Weights of a small GPT-style language model, trained from scratch on English Wikipedia: 6.67M parameters.
Each number is 128 + 24 x the weight over its row's rms, rounded and kept within 0 to 255. Layers, rows and columns count from 0. Numbers have three digits each. The size before them is the row's rms in percent of the matrix's.

# up: layer 2 MLP up, 960x192, rms 0.0787, rows 459-494, columns 0-191
# down: layer 2 MLP down (transposed), 960x192, rms 0.044, rows 459-494, columns 0-191
up459 102:164117172149143156126126106149179126150098111121130134123125136130112152131104136162098139104150100132136131110117152123150091093164123131126171091135147085132144151161129137133145119131154131147152132138160132134132153148164151123132086113180106154139074127171141110114137168130115096076149150118117122106121123121102182114171132060145106067115108097099109123167107155154163141136118118161120141203147078152122170096122143106084142166159114167117115113171100107137107106169156125161140124148145105097126130138111134123129130126159135128111132144134132127155109124108125115119
down459 063:162106145103099157135115115091162098143138121099174094100181115124171133125112121089165127112092127108133113150141129093151190126118106157156143095136139133151154141119109120126104130138116117172141115163149097125123143115100094144107128125073117116090173118137097129146167104137125112121166138191170139125085118157113132134138114164113117079080107143123097122102148124140110150133107110152173100134090116104142085132113118072095109114141110135139131180124110115148129133152142125165137151106143160144141119151163124126137118145149103153112116156142127151075115164151122113094
up460 095:145121125135126164109078099128146119147108133124117191117147128130146153131181104151134132106132091151111105126099109127126117112100116130124165083125085101096043149099148146175154150142176148098159152162155120136146158116168167119111094147113147174149124123100167107132171142109117156132108188111142127115167119145131121125125124138153125106152144120126086135150122168172124155119129119137107109148126100158132155125097141118095160158079141095107100132145130090164140120142108128143162123138112089156125129120129102119130110073126114125124166163155131099124116151108133138128
down460 065:094075130145099118111158098126119147093143165129120135079086111128086114218126120139162161092120120189114089097128133104133115126076138143118139079108136135101092120134098122117119113113171127134144156106154116154139125173128125138141080114127198121131110119158160146146142142163142104119136114125152131135143139135110148129098120151120160082168130148100111164122115143155142103135144143122151152167169121151063090082135123080102145141132152108133134146092109142149110098137118129135132150127109117162112124122108105121131140149131117097154166122126144129113147128162130128131
up461 088:134155143132126176161098065155136133140102138117132124148143125144119149127102144155123125108148120149111076131134170125112118100140097119149175131118191140127110154136130139131128123130122114136156103140166161115078146137120168166157082106171108138126123107139135095124167167118116108102136134113119114127115145114115175109132106088109102071107094121119106135160126154131174158130138136152141137191162096127137142125149129134064165168169113167126145134159126090141126093162131103123151118166166071114133149132106127157101133123148122157120132150118131157134095127150143113092
down461 062:156126142130107184130144164120126134151157106081155121126108142156141170104067126160133084154131143114128121092081151140110139105137128147101134106132106110114142146130142172137151132131121155129093117128145090116123136162088124148136147118164142134115104117161116091131112092097108157102071130128139099121104115169100157143159147115121093085116089147153108104128131145139088160168115108164119169134135133166129122121128139112072172134106120131171125127142119123123155138128130081118122156166181115115143104172110143135109132169118127176103143113148118086172129119165139119093
up462 098:166106134144127175110101071171139114147101121124143164168126108115142152152117132166102138101172108167133064104116165124104109126150085134142162105115164138120097119146128145131158126130144188157142132146153123135114151140145181136126104105175108152140107115167144112109148172098136102096117162098125136130136142123092181113151118100114098090108128120107115143152102137154133118132123113154129169167130119133115158102142135092077151143137112177121076121146123113144128085146133116160138083152136105116148147140117113133099122098134122143127130132120173143182110134095143122127
down462 085:198095143169106139150117114156178160083117082148118124107130115135136160151073124128133106127157102133128136139144146128153153106129143154145116152170129112094165109131178159142132124144145167132125157154050139145136143134133094135075141140135147118143101129169101130143102116117097119104151110106142151115119142096110121146093155168152120069104093105104149086109142136130111118134111133136122114115137132135145082179107154090119151071095101121129103158147102091130113088132141115127135158136174135119119116111128120122111159150157107123108148152137127134121124148183143133117
up463 120:147117165159128160115105094185154122146099117116152142138147143097119138142107139160090139095145110149132104121132164118133106137138097124151174086122155105109124155110125149134139124127130147131149105160151109131106156154120161150137070123151125145113085105151112107128145170116118128093130144132129118125121128108096175119146131094151104073126123091095084133162118133160175138125113132161132150182136102159143152087149162116076147149156113172107151122176094084140108114148141106153144113174157086128140135139104126128093116112172120139123147159107123113175097150127142130100
down463 080:090131132136140121089097120118111100135130067111080156132094119139140121098126119165146129104105120110124125130087122127146128066118126109124158110137132140134132137167111133137148186148140149128172115132069128097136156163108120178160110163129123122138124125158109138179116141111122130162166175153139119107136149130138158151118154116128122121084133108162110144131205160124116137145139134108104205125139112101138094119119126158117135079152147100187076120138119107123107122129117155115136139112105088123090081118130104148133128102120120127131139112106153143143157157092141156101
up464 097:154112167147151178125136108161148136168106144119143133132115108116128143156112130143108136115166132137118118124137190140133127121154092119147167102121175119100142121140116148135131132135130150156154132152131137156129169152127160127124120119163119153137074106161111101118140193108121105102151155129104115113134122133115170122166102083153109068096114090073124102150093146150185159119105134144153152178146113137106150115132120117070127119167120150111129130156106104129101118174133119173140136146148084090132153132099146141115139105148119136090115140119128090193131127094129123111
down464 094:154114123150112125156103133105148085093138068128142121124156103094129128126156142128185127166110112128099121153175120093178106113156103107169145117110151124160152107122124139147120137144148133136104181169114101129105109099094129156129099147095143106124062123149132113151132124098124069112174155134170137137159125103123144133097179154161178093064134138102141121129116091116137148141140123136121116142116120104148135112130162111147133109143092155150132113141135113153135093132150134155128145121128135137139090129204139146125122061134139149106136108154133154104127127122144105120
up465 097:169126122140130176121117087143162125138074110118127134129153109125133144169121135156103111089150124128126081127115152130136113091141098140150179102120125112155152158119106139132150117131140179170151126113138121126113163154148176148132098123155141128127113095159138124134157163112123117065139128135140151141115120126117196129162106093119126070127140138076113133138082149191167149131119123158146160170138092126131154112108129149094130146147113154118140143142103109128109092155147138162119115140155072131143134141096096142091115116163130133112090149123182139146110157127135131091
down465 058:137080111078137178102157137142133133176131097096126127124150074179146126125169134133127125119139128176098122128112116093128154105121103098161142111132160099108098116118123152112149131122118130160110138139055139100124118135100078155170116123143134130174104151149135117145093148141116120174122148097126160109130150140099148141149106127090098087144111132098130105082095158152084134148120110170144135110168131125088141093125140129100148118133119169132129122123146128150112118132141121129151118077117176142142119119145140121126160105168089145155097153120088153147171122096128151099
up466 115:170132125153120159097104120147117157136113101144143155110182081144092165160133120129120053147171139145162120163120097139114142128105110122129152139097148107087090129132117159156146123127119110147151114163130091131135137146182144172125119113116084144162114125146135100143173183097136142069111111115099172139169150135144156130132155148127129103127163141112094091131097154092126156120097129097113133126147117148150104099160118108121134136121160175141144121158078110116127127097109110120167118108135120126119113131127071144136126100115107105095141130161127113157158169113143131120
down466 141:133103129131106114109173132168103112109146117133155180156117118158141113130172162138150122130136107162136101156138128128115132098132110198128097100099115133106113091150107130183118145116152170138119137127149124095140106131192093131131121170109115112115110125113152120117167117140139130102141125141144162127158118106167163114171109159161166104178127096105090134141115109134138102129118109164144133147092139151161105156140109079118103103128125156155155102113102148140143106129105132181111138081115141126127113086131095158122150130105059113115151059129129142148128127121129132120
up467 108:173117150153111158134121064163170116148091127123126115124155120162127116117173113169126136127103105129132092112125143164122122136129076138140165136129110115115133185107123157097113128107149160121126121160168149123094137167135132113162114146144116156134109110120134095125158116102123132053158143096141138115137126124122178114184144116114110095146111067141112128138176146118117140128152127120114183163127081150146183089123157122095166176142123147121109148139129111093135123129116102139169083149142109139123146159090133139086150107163107125127118157130138129135135106136121116108
down467 082:159079113139098131149080169131116090074114071132128143138135142128155153140141136189126125124150102122107116121173123134081129162089143111127133124140114146117212131112140165136119175148082133111164144150137119099144146183149121131144167129125100151152155123136113095086130112124147114089145164117110119131109115074109171118165134137151140113128120116107144151118144134101108153148119121147131076148133126114131136116161143124087141164028132119104140130103104119137094114121156125129122137100138097173142122118091134142118140126121134118114140146113108134143129127110154131129
up468 093:154113162156142128151132101150140108097126127119121080088117109100100093112150166134149143094133080136114108088124168140104097146141153132151132106107164123087160137158141100133117105093091118092117103213127150159104131158105110137172128100150141174133100127117102147126134139115133139125156140139133124129128142135114154105139154077125102120127106127124096099135157111165164083102116105149094106157128134152145124096142142127115074182124117150108103122137179099159137111142176115175103156127154151145126116127166154148112138145107127143143090151125122114127145148085107138152
down468 105:087108140128126130129130108091132150102130131124120100131140114136135178167160147138117144142172099135154094086118132167063100131108119160127168100098121145107182077141133120093092131100163123142126129125115126138129093139144087151082154179096148150125155153108133109148102150120136152129183113132159146132095135139126198137100148119116148077138136134133109145161115093146125125164135142125110141146148117106101180103128119120133118137068117098150154146128127099121081144107141128145095139097139165118117125091183119089131104142157126123117105146123109098152118135129140132095
up469 123:122154126125157106102156127166133131113158158113142153156149102117113115132105110093101133121140130098113135106099162121143097134145099154149136100114114179177144122140142097126121153147168183121140122113158164111115149121090187136137105101155116153106131122122173137120155163125124103100134126128132063127126148139127122113126080123079101136164109137142127136160110195149146120138153094162118124149112135169121141087121114113092168094143115189133114099130137087144094087153088126134121107177161109154161131149122152140116122153135140113122163119156131142128076101162124123135
down469 135:126130120188149122113143145101115132123154143100181181132127133132120081135097150122122159111127102120138090122144159106140104140102139101129132109103118155117108110135155107145117125137116153134155097109093148099105125132146166156141105107118141121112121127143173111143118148069115126126138104144137096133137137174114105114095079117081138114148103132189136147139123175137114158148123167141138133129141141107122093091157123079126122086125157148112100123161126142139106102134123152136143122140177117128150139122090112100110128103122165160119170095133058047141152166160141147139
up470 098:147120139148125164108138099157142113142119129115118131152129128090129149156118138149092120124150095171105122112141182107139086129184081133146165129125149085129144148137144135121148140120163163154148144146143138109125186169114158144164108106172139145113107112154153115099150184114120105086139140128172139143125140091097163105147126084142112077119106103099122142142116135147159129123103126182115150170133124131125173099129157095079122120123098165103118132161099093140121107160122095159135119126164092108150134156124126151106104116158086145149144147116140109170106137129144101148
down470 078:150089138163138144109162159129134158094130077145108141150133137156148166155121119106149137146170100141098129137128167114123101094122117137113139108150141112118137107185156095092108140135171116118092118109105115104122167179152124150123154164164131124108106138135152107156122150134116125134150099108143121131121127159142129161110132148177080089092095092109183127140122106165080149100114118108162129124180151114131108101102126114118154113143103129166154131136102087154101101145120129125108153142161106087125114077143145101113118131163119113087115182121121115107135147179136141135
up471 110:151127142098126175100067048152152093120086156126128137112159133120145129148155132175136142071104107140129055093120150108112158163124105147154185121102127134130135136119146155134133118099134138136135105163119153115123133176158115115128123130167143153146126149108133124122160134090133122083171145111130138119160105111156170128188098113105102081152109144107118150148140110126125151123138131133153151139134092122124147129119150094094110177137157142123103148148125106145150120187122104132159122114145122124176136154113123130108119110165105140152134145126113136125115117102115101080
down471 133:146081136119107143114083159119150072102122099139140150154103127117156142127151135158102144101117147108110122189158140142092117148146134121125152110134123133125149169124118141181162106129110169107142117161090137097096132179144110126124108161093157185133142115135108122147122093150114136087174155099150146108108095082168099102172144101147107147146158073121152149140112128121118200117103107168125121123136110130104125131145143124115132132114116151118108129171130145106128123120087119107143097128113084186125128102124143135145144077148105155119133140106135134115083144122114126136
up472 101:119077127093125129099160102148124120160105115129130149151105074131132170115101135156095066121193135138150099041125128155108111136142096137148131125119167152106078097167097156169161149142150113148160147109128111110116107089090171141159107112150134158178094111173141137146147148126114137144131127144106131130167120123121182119118156119091126126111145142083103101157140170141136143134151095092094110146123114147115130137128127120092113141091150157115124136149113114117116101120128122154117125120136151153131148114091122137111119097162086128127156121141146127152117112143158134158
down472 086:109116122115141117159106167093102119139134076142149162168139125082137180147101143110148129101166135159147110108127099137102143151111136132121154122104140130107138113110098120159156123121113150153134113099165146137129127099042142151153151124165184155141127109173125102103127114162127130135067074158171155119114120130113159133164141153160155073096099098092114130119113117134126165118124137150123120127110093144089098110120151109136161120104161136136104114111121136120110077124141114118132152116180122141107171108104119107117129172125145128121120146152097092154149129116102142112
up473 105:151140156174106121132082100119144096123109154115139096169127105165097147135104138154126140147150122177134087071125134139122116148093115110172144072165153080120132126145120106103137163104096131112128131136125115118095180088122135140184098151160132125104111110135108116133147177132130128139141148133124090133143093145106134087128104109145114131154078146128122103172096104160120118123144091132104110156100139152107127074124121097102114198168119109130133133184127121130118135137111119124121126133170136172143152129097107149108086119141151155088126145125133139149097137146150116121
down473 120:133113148181139146129140145131136122082099082135142125117154112104078105169143153128129144170135109121136099153162133140096169109113128136141169111127126158131156141138145102151133079123100154125146115129156100164141111137176159130130129127152119106118126116113123079132148089129125117147115119141143125130105125133077111131150137127117123137152128139059131132163100179142158166116096111088123140140116127145102144099077105092096175145131118109120128105165132086157095133119113112137161077205161144161118127117163077125130134094126141125139137159119098167116104133089130111134
up474 099:125076136150130152115131080149123137157137109112121095113146129168123113197099124167109134141124125147108128136123141127092132111135073104101162112143115131148108111119120123119140137123119099097143126113149130174106142118145177140154095122183087148139118119161115139112163139112134156137102120124161130139150128163107163128147135102084094087132109121098074117177136146157149133116147141126126117146144080160087138116136119096107140172124112106114113134148086076140121109173130106157111136132163113117167150136128117119085137074149162118161147186149156142145097126151141098098
down474 141:138153111098133094083143102146126090113180131076153132148098130129135156127175160153136128104126129156117124137091137112131116123172099134115134120107130157105126135160126137115120128109126105123110160158129115107122109103100138119116158129175073116157119127144139113121149100122144076112148169115142188158124122129141137080139181158129137155107125101125124123130107114136112157169113122174140161110104102123124157066142161096166139091099117147132158130122098165132091092098092136163169168132129147099106106111114099103134106130149128124108165173130119148146156154088107097118
up475 103:146105196150125169150175087160142098129115135110157121174131124107117121134138173143103134114166089160113109127144159150167109116154099100155157099110132087079144144141130141110120141119127138143131146157156111141106142124109167144169095140169137142134101147171091129117150193101120092103137128116138140130102138122062162118155163089167152068127118118105139109153106131146167138126116123136083136151144095137136167107113157113093127140135114146131107124162084117121128094154136110142146102136154108113121141133167152130105124109134119155109122133123137100166098126136130090124
down475 105:151124146082153125089130104132189151081125112108110137141118099109141153110111148142144165156168108136100166127122127123129122135099133108128153129161145109081117115184156111161138121151104120147129134151106149101105139170155113144149134149080121151151146141129076120105092132115090116135161144095144091107115108097137137145143124114163138130086097125092102138136120171156142111104128172192124156119155079128112125135106110110124142128094125099184088147155110125181092122112109127121130134161163131141128160133094140130109120119149087138083116143124102147168093126162127137151
up476 027:111106162131116121115131079105130136180084151124139160109106133159157165170114091151127124145144107154100167153150088096145125133141157139142138078135114143141198093117122138104158106168162112155115105137118138139096121176115154138135133149120121158159152137131165173166101114176118156065127126151094089131111148147145131091160138111127087121129125128137078145115133114124112146119130113080161088128165143128121139131092127144148133093148145128133123129070192128139099106124130102145146116137124145171135131166115108117156100130105129150123110137103095149120118119139156116130
down476 015:162153104135124107137120164142117127095116150138104119130129114095107149110103137103137097127084126081121144123138148146099127135120121107138153182116121111124092122123155138145076145106086120110146153126129120156138157117154131150127129106058152091112156128148103096120164091140121115174103130110121150159176122107082130162126085142127115107138144104111130083150107103131119121177127135171081128147107107120093123156091127187116149118143122139154151126187085110128152122109128159092123099128141114082139138114127160113101160148105138156172125091184116125149141126104115146164
up477 100:117115109133144135140102080122157126090132088096120096160081143145111116118136091186127172090122105120151122123173151119112101144121098152107128155130165130180144104167125145161182116150164155104130148149148090158128097178147139164113141118138121170095150121182115164142140151137139084127145147106103118133134125130081135118116142123117137104143132122143133166138126134143126152143111132108183160145070134108109117129101152146118144110140090142088134113136132127104100127132105138149085151163139118130117150151074080095119107111149132153148138118081109172128131121105145144124
down477 119:145109167145145147169128107087127109136132088142139118111141150155142129135115130099120135169139137105134145097125105119161108176127102165101119153156150131130109115128124158167104201116095113106144120100137116142151128131143092130090104120156114151087151110139130082112103128142146128111096118107118118123136166103082104139109077118099148111125114164142107167073098155152147119120098147095159091164150159113125099161123136072083126104106136128165097133146144128114148132164150105153128083115116190135156139101102109151122121145099123166158121110172153130155152137116139127129
up478 097:142105142131124162114118079147143120135101164130137144106141128099116141162150131144099089092142100119110102115128138129145093108147086139117160116112145118159139152155120142147128113123148141161155098160182132128135156181111135125126106154156145163138079096147118117077135165094133133097176154117157139133141165134113160116131117086130083081116119076083100143154116130162153146128125141150136115199147147112127173111137147100082118178150130150089134128134128095137126114159116117157154115128168101127158159136111105168083110105164131120124135129148162132136115140131147112093
down478 075:154124108166101152122142123148194135136152132103130130110172170144102129128112117083160137110128096092152135154164172089157103142115125143134106124100135152128118121090160146128087154154166102145119154108093114101112126118148107142137152132118146120099120138134106167134146086130130074140166139136118122110134130144110101094130149116133137116091090114129129088120168088142136169137096124156162138123152112086201121144083149085133141140121122096142138137145113133169071127106108132142151126111146081140139144107108115144120167122133145167110132156149086092162153111169141110141
up479 097:149138140163134145151147092165133117130111129114137149158140140113140141123133111136085117107181081117105103131126182135142108106109102147146145137117158129093108133161175119141144132118138102158167096180160137135113145156135141133131119114169135149101093107162153111117169172148131132093118141123130106129124142101144172118179118106156111064138110117063099123128102112147176155124126101127150130182153137144142157105137127084073138131138089164122138136147133101135100109147138105171121126158149107102173145160131163119089109098118099129133121139121154142160110108122130096095
down479 130:137118149172101146125169155130144129124160116125144128125134157089144171119125134139170115136114148094119122135119160106158172097146124110115117160119150144078143121166175156104088101128164128152102130120126113135078154125118069118109135147105155155119119123156119118166133144104148081138150154096163123145108127161107137152150096165169104113099098095090151097111106087074092164098098159143110091134158120090132146093145143104150151113109147142147134137110111144159125117118118143163132125128157146134150154145136166113073113123134130136059117116098121123119116137150133095121
up480 096:121127153152123159102137102188153099144099110112142124144129130113131153143115138155101133130156105133113140115115142102131106155137092118148165094130173071114141133134153164122129132130139142153141117156144127134114156172114145128102080138139131135129084106149114085113147172112133114096134135103130125123140117116090178123151139098159116071117107115088110131132110133159161154138114143151148123190152087152129153101179165119073138130123116151100126115173118101126103102172129098179152124152146091129135142133119141140068107127180107149097114150105138127176115132107144111092
down480 093:096120188133081117141118129143155108118101133123095179098126118120176107116116106121160202170116119124138127120116151117178170119113127140150132116161151131120121147154151114172109102113191166147129132175120103102098153137098102157116101138088137137123097102166127087141123123121084111150181186119135084078121105136065141120108129137138171136099139094105157129124112137146173141094147108143149151137154108096107136118110086136141183121121129134122113126130090121154102113115123130124110135154098113124124106101132152117097132133132159110135129124134117121137145142143133135109
up481 107:123111132142126167090158079170139095176131145121142123162148104098137133140152160134119132111174107152117110123125171126109110132137102137153153123120168143109132147131141137145155131125166135167146109154169121117114144140104149154098091103162126155141062101185097109114151142121119120049161179134168139127160138112119171123131124102134141064147107109081134123154112120150164131143101111136117151193141111141128147116111161140092092120140115160102140124145127085123142124145096121142136121150148084111156142137144130143092115109125110113119137146121142155145100114089150117111
down481 144:163102124143109159129165152140134128096096103127116143157101115133145157070126156141145125142131144106104112162136140118122145102133121126115111147116143141093199107156131158151101086118213124132115141122164109149077128148121074140095136157111154142110144115188160120138153151108120080149169141111152126110144109144136149142120113174151140099131127099091168146108096086114107169131108135118127097138126138113127111116136161116174148093114129167142114110121126110128084116136113134143142149151172124106138134100116156118101109129136118102093115137103070143128107162158156127106
up482 099:162115144136122148125105107158104119125089142126111122084156094173112145109134151134127130152155093098121097122101176165112102128152135104133152118111120146154115199143132105129175143115111116110146100141125165114107124141180156146156122130201108153134139103138135099105153134090122112123114081132140117153140139117132144134200108105088089116125107123128142151140171134103131138125120132102109151129153129101101152129125117136098135148146128155120091146126132077138158096146155118127129116199108090107153119140134128104124114128131117108170119141150124116143049155173109132162
down482 083:143091116130136104137151114144120150159060087132146123118130114137150118116120161083127148153111133149167165139157092119053114150127136132154167109119132139145108101116143109116122139118098136157089154131081124149117137110118147129151120176120140140116131102118133061103126112123135152091109139111143106138116151132090177131108151136084143072070127113129091105100132114143110118163134163139122109146100131126106137140150144110100107188149148172166088141117123085137157113133124141136129145140131109095134125094142172136170115139084127151113138145140140115169083153095125133104
up483 097:156128155162125156111119093164181100137122118111132137149144133121098150167106157138098126112158111135120112118144146138142104136148099110159163075109152095114147117124122159147126140132133152122133132145159119103117157164126175148148103133152120150125091114129130124122146169086116104095152121126108119124104122128106178106174115104127123055109132092097118136150115133157177137146119121150132144191154093130135150095142149125072154132139112159112137132172091074158094118188117118167143118165163083123118130145118152129085125121174106142134124149124134134155099134130140109108
down483 078:165114168156113116093130151118132077110111123113161161134142131147154132143136135115088109095120125165065137126150131116146078111149123132149095104130163094120138104157090133138159097118126119127088185118190141132137163106109120132160126186126126139119092139170103131126121121097120094158131118135128091121139126149131132147114164138174143100119123087129133150124101123126119154129122144136154148138090149100132099088089143096154136132163100133148098100196089088151139099122132106124140136150138151105138105141122107166097129100119155148123143122111154108130100144174162109181
up484 103:113130107122103127107116118165105136145078149129143142111136146131141131155131131144107109137125124150116134130083123121157131130157091104114171161103144156176108127130108157170144130120119138097143140094144115130112105105105152104128114148158104123143133122109165113083160146110129133067094129108125111148141136119057189157168187133073124090152140135115095123155172194105138122105126144133150136159165119139092110120165120146103131141115112112129142128121134138142101097153101125172121094119129118109121160134085094133085158115136127150146177118144181154151149132124100126088
down484 138:148182107122102117117073142141132117128129142117129187092135161118097092143126126108110114143153113145143136113089147133144113093138124121148161197099123168155098119141135147165135162090199137127169140130141144121090148099126107130065125132140141102108116135096163131150118145121148097111102132105122162137104121097108140118124134166090148134093087150144145155144108152091113112134098156143157119135101097132107071102137158112161150122139167120108142150161116166131108094158085144125117117119161103126113154118140086140108150125133144094139141174162109120132133112136132099099
up485 099:157132137130099150094127092173155133138105131124109119130123123152111153127151128146129126098150097136097103112101165163130083128200083122137187113134143116129121132145138172137154132121117127140117107130172149106124122156127171130160083118178127164154119116127148116089161146102119103096149108115132120133124119128103183109159126110104130066134126112091076182145142144129158137133135131151116148177165106135109135081145141091078163145112123174128103141142117094142112111196131118136141121147138115097131148143127138094105135095127134138159166162155140139154111136126119118119
down485 102:132129142158134122121115110160149098115180099099206153079146156142136131149143115154152119146142104137142106088090168106099134116145111136118141141126154127137137137169090144104194137126124141149160131147176104101128165131126141125161113149138121112132114139137113102140100138108122127113105144117155095119119099101107152139160116136096126096129092064149080086158168133110127119124121130139121118138114115159098128117129152114070218171138152144151112137169096101123101110097137130156140142146146107091101109164128113138078152117123100137132117138125146115142114139147118127107
up486 113:150113148130140161124137099164172133162117122117150133140141138106130136134115119154092130090167126137130095119129168142138075111168088147145165101120149119113137127132127142141149153147146108152175127166149112138133165177142162132153080121167115142126081111167127116123140167124123127100138135119125111117109091100121166116160132087125106068112122091079109101154100143147160145124105120145145123180142107162123148109141142092065145119158127162115124124155094081129086127170128124168137141156168071099143153129105139119110123123153121135109123157122162118169113136134131122106
down486 088:148094121154107121133165113133164069078146088126155109145095142107146101136128143119126129132124154138093130123170121150153132143151080116138139127129180133172109100111102124134124132108142145147087134149106062159142152086110147122127181156071121125109100182150126169128101082117128111134160127145190136146146105105139160105148154169147178120088131121143143085137135149083130128157117114125154117132118101109127141111127183121138108113174117156164142106119102158129125114108147137114105117124135138129116106138151127152090092124118158147114109068124128120142119130112137103129
up487 095:132103162140115162085135124132173118119103126114141146127130126136127150137135117146139126108175093129136117126122155117115095106151086135137152095128114110113118130142133155126150119124164163143157119133164129144134180160149147132110118135134147146120093109153129127118118169130133109095137169108150135126110122113099173102164103106139134060105104064089105117135105134167159154141136127163133142198131070157100175090134146113073131161141116153084129128158089115111115109164112102134156116125149090154173142157139150141087114100164121135130130142133168142152101105126151115095
down487 081:124099096160107096152168100119146129123111170121131161124135147156142121134137148076172116145121119144077110136125136153146111168091166172150164110125119117130119114147133113077083131125159133201111135087084139142149132103105074118134159141106113105120106148080132094131118143108101118150144046117136116132132127143094095136122146147103146120125156114125145158140160106133131094126146137082164121141143166103129119136151123106114139134088133083156106122141115152151149107103164139114092095095133132130115127168148113115120162162147156151127110148132147126104141139152151161094
up488 066:144104150109111087170130132154148120152114124115148116134090150098086153135112114143120141093168124153140129107159183117160102152129097123179101088106147086117167146126130144083105132117106183129144099117111151135093148121118136150157112165169180139140114118164145123122151160152132096101154183125118132124100103125090118103141106116135162106130102112104122121118112118164143144139156113161147133125170103125142102067124148148128111115141128156145141156156115108108090094155158124165140124106149098111137135143129144112111102149168095122138107160141155076142081112131162103154
down488 051:146137123134108103123167136124147135137144126141135150121163121112142118098118136120136092138098108115133126147151104125134127109162151165121179164173150127116117125137150127140158120116136111136188138147086136081140111139132084124148134074116119092096196136094091139171154111145143124120159125150180124099150158137152112147103125097125128029133122149131120124132105109101134122148121128122124109159163114110147160151126120102061118141108158119163140123115107121127144155150136123133113124157117120108148113071118127092151173099067117192127124136109137147094135111109118128153
up489 099:165130141161132160126145076158157125126108141120137118161156136121128136145145110130091120128165104163102138113149163139177126113145065122120158121132148104106139158121157157148155134132154186151126126116152132113119163161121170132106117127132118138120075112157148086103156200096131123083166134132118130149151147101091180122163115103128138084133120113085110130129102144141144170140125129136133175175132084122131140075127146133080133114116113169118123131167094097136122114173145107172143113138149110091140134149146143113087130128150110113110113143119140124169132114115147106121
down489 089:156063135146125154113113162137165135067142080155162161120107120153140140146101114118139148142124096120117141149121161122153123109131168171106157141162137160110135123135126167163134116137142132181132166144142129113115136121132104136103108144102131158152103142147095147126139170084091117088158145109148109113140128131098105144122118129147150091092119100118160124107123118136153130090123125103167140119150112089125115117115153134103190129099112164190099113165119115142113102114146120158095136148165126118113090100140111090047118125142101147132094162113113129127100124145131142095
up490 096:138093137129122123148127141165167171087127127115172133131117160115153129116154127102083145093087129126143161158096128115132085115105122158153108128117136098201117141138146139128108093139090173137089141104110112130092085092133126116138142169112165133098127094154118162123091140101096104120131120119114078140102139125111170134135152112165116103123141140056097102127117103144130151142157083126118146128108113138174118101133155165114129134132099138135135143151122124129079125150125126164110139126154139156114136148106105109124163115159168177170136145142100093148101125095128146092
down490 110:154070148105124078154127128106124115128113122133130150164118127153115117072168128111147122117127149109139127098123081167151172171130104128152116124111139114125122140155153137168105164120166126123113136109184104087155138156164161169126104118135159116103131133161135097117158143160128101165102091129098122114091125125189118124083107128148144067187144125146141126133101137144146114132110179112145128119159145097113136147137124159080120107122138142178110142098092097154164129141069131123129138110133143135106122107134105132079119145123096116137143128139071117135132127120132127151
up491 088:067163174141161134153162127148161107125145118109138157132138107140151152149107177133151121124107127127148121095090115136099130079123151146138121107134149126114143202135127149145137148122126144121135138131154091142072123140097112171121124088110119168095109124173126172127098164090142139122109162133155126128097094140103139127112136078165130112113077120133098110157108166139133106154138135122101085151133088165161146133083139119135122137151123152167150097134094109124102138119147114124126120160122112123136096138145178093137125142104098145088169156106146111163101106123145134092
down491 089:153100071131107104096170151115124156130130101131163146104163121098132142155142144103146128143132122141119145119138157144143143106113149127122119065112128142112103071174114097118148115126178113113093094105126127122173118108171140141150150136125125112153147120121133107120115161092133112111173138116103156124117140132136135107108173109121169073147158131128129133123156101125139139125112131119139152172140145127109153082114122094117115103070079139142148149110123139158118153133128135160155140046134162106108134124186103137138121096162092140140135107168135160081110107153095130146
up492 101:118144200125133149121133109165131121145083119114136145126151166110137122156124116158114122116131101168129101091125140154121095100191083146141161086129136111137149151109140178136115124137140161137138106146161141155141153168137150139166086138122133136154077125143155077113149162112128124071120159128158141130125144125095170126140132103124097082123114077109102134151101154169170137136143119167112144184125103151098133107137130119089156108152116150124122140174119118129141118164116129129145101173133091116175150131110129116100114097176088131121132157111138124141130110144141119121
down492 067:156088119096145117127139127096142117107167136134111137102120123134091099111154158131169149082148115159113079117130153120155124108139147126118115131131125187147120132147123127131123129139167125101119147115117141110142178114102120159089161086131103096164103138130154136150120170168123117138120133091130186131124140119122141107109171128054132080119149122112115163097131123149113151098139147143147113154165122063119110133132121121088124112105135103141143148169140178137110145105162157100118203106151113123101139123111108129144147090123148081144091169142090126127135138120131163118
up493 093:123167126136121164091075103125123130154096135117163188103164123135156126170186150118115122136114097135132084123072167093158157130131102123129183122118116150110097147117108150124144128112150188149177128145150127137107140132117126086091148088178152157130123159125125150117120148087154118129116125140147110140151132121099162113190093141101104068103108126147142167144166147124140103110114146136169145155119113131123107109139133125113132122121150144125107124115126157148115124181171116141153103124148107137123124135129104173080116138157124106123163102130163132130129133133095103115
down493 100:170154122137104112101107091131137116116117131079131188120134130099107111130151122142098106119150139141117118152085166151168148092109142120140152180108113158164122144145137124169154166080200160107137120132124130122106102141119084128078147119154161122109104146097130166165113133106153092113149135095136134142125111089110143119136134128078124086117117113151157153176136115142128125128063138137153133134114107138093081115134164117148118105128144133130132162127112134124106095175102128101112107143169097129105138129135117144080147145142131105142124154177118095146116125143111080112
up494 095:156120156149120156109111111162152107159072127127151139127156134117121140146135131170116110112180113135095107145138173163120089108119098128135160111120133103091134149145133140127134143130160111152155115182154126136100171130161143123157076120148145142141093111169131104154153135134121135082125149131159143120124096076123170110129121105159119055111115088100122138118092130128183140131116117147120142188145088140113133143146136117072124150129112154147109124148105087137121119152144107145142101156176077138144135174109129136116107108158126151125140128135166131175099136134155110108
down494 080:128173111161125139086146156127166131175093119115137146091085134149152141120141129119161121160155121094080116160089174089146120110169106131099119098119111150108143160179083107092104116115152112148082103103131113096097082099121113126128143097147155117126166105151145150143119092118137114156160172146151127133130132147121192129139132132124093097087133115139135091154108155169127121123105137121114154156140134125109154102129147074143109084152169144153104096112114124123119125131160127131149153130149112136113142128123110082111121132117152115094148127159178145123158124154128150101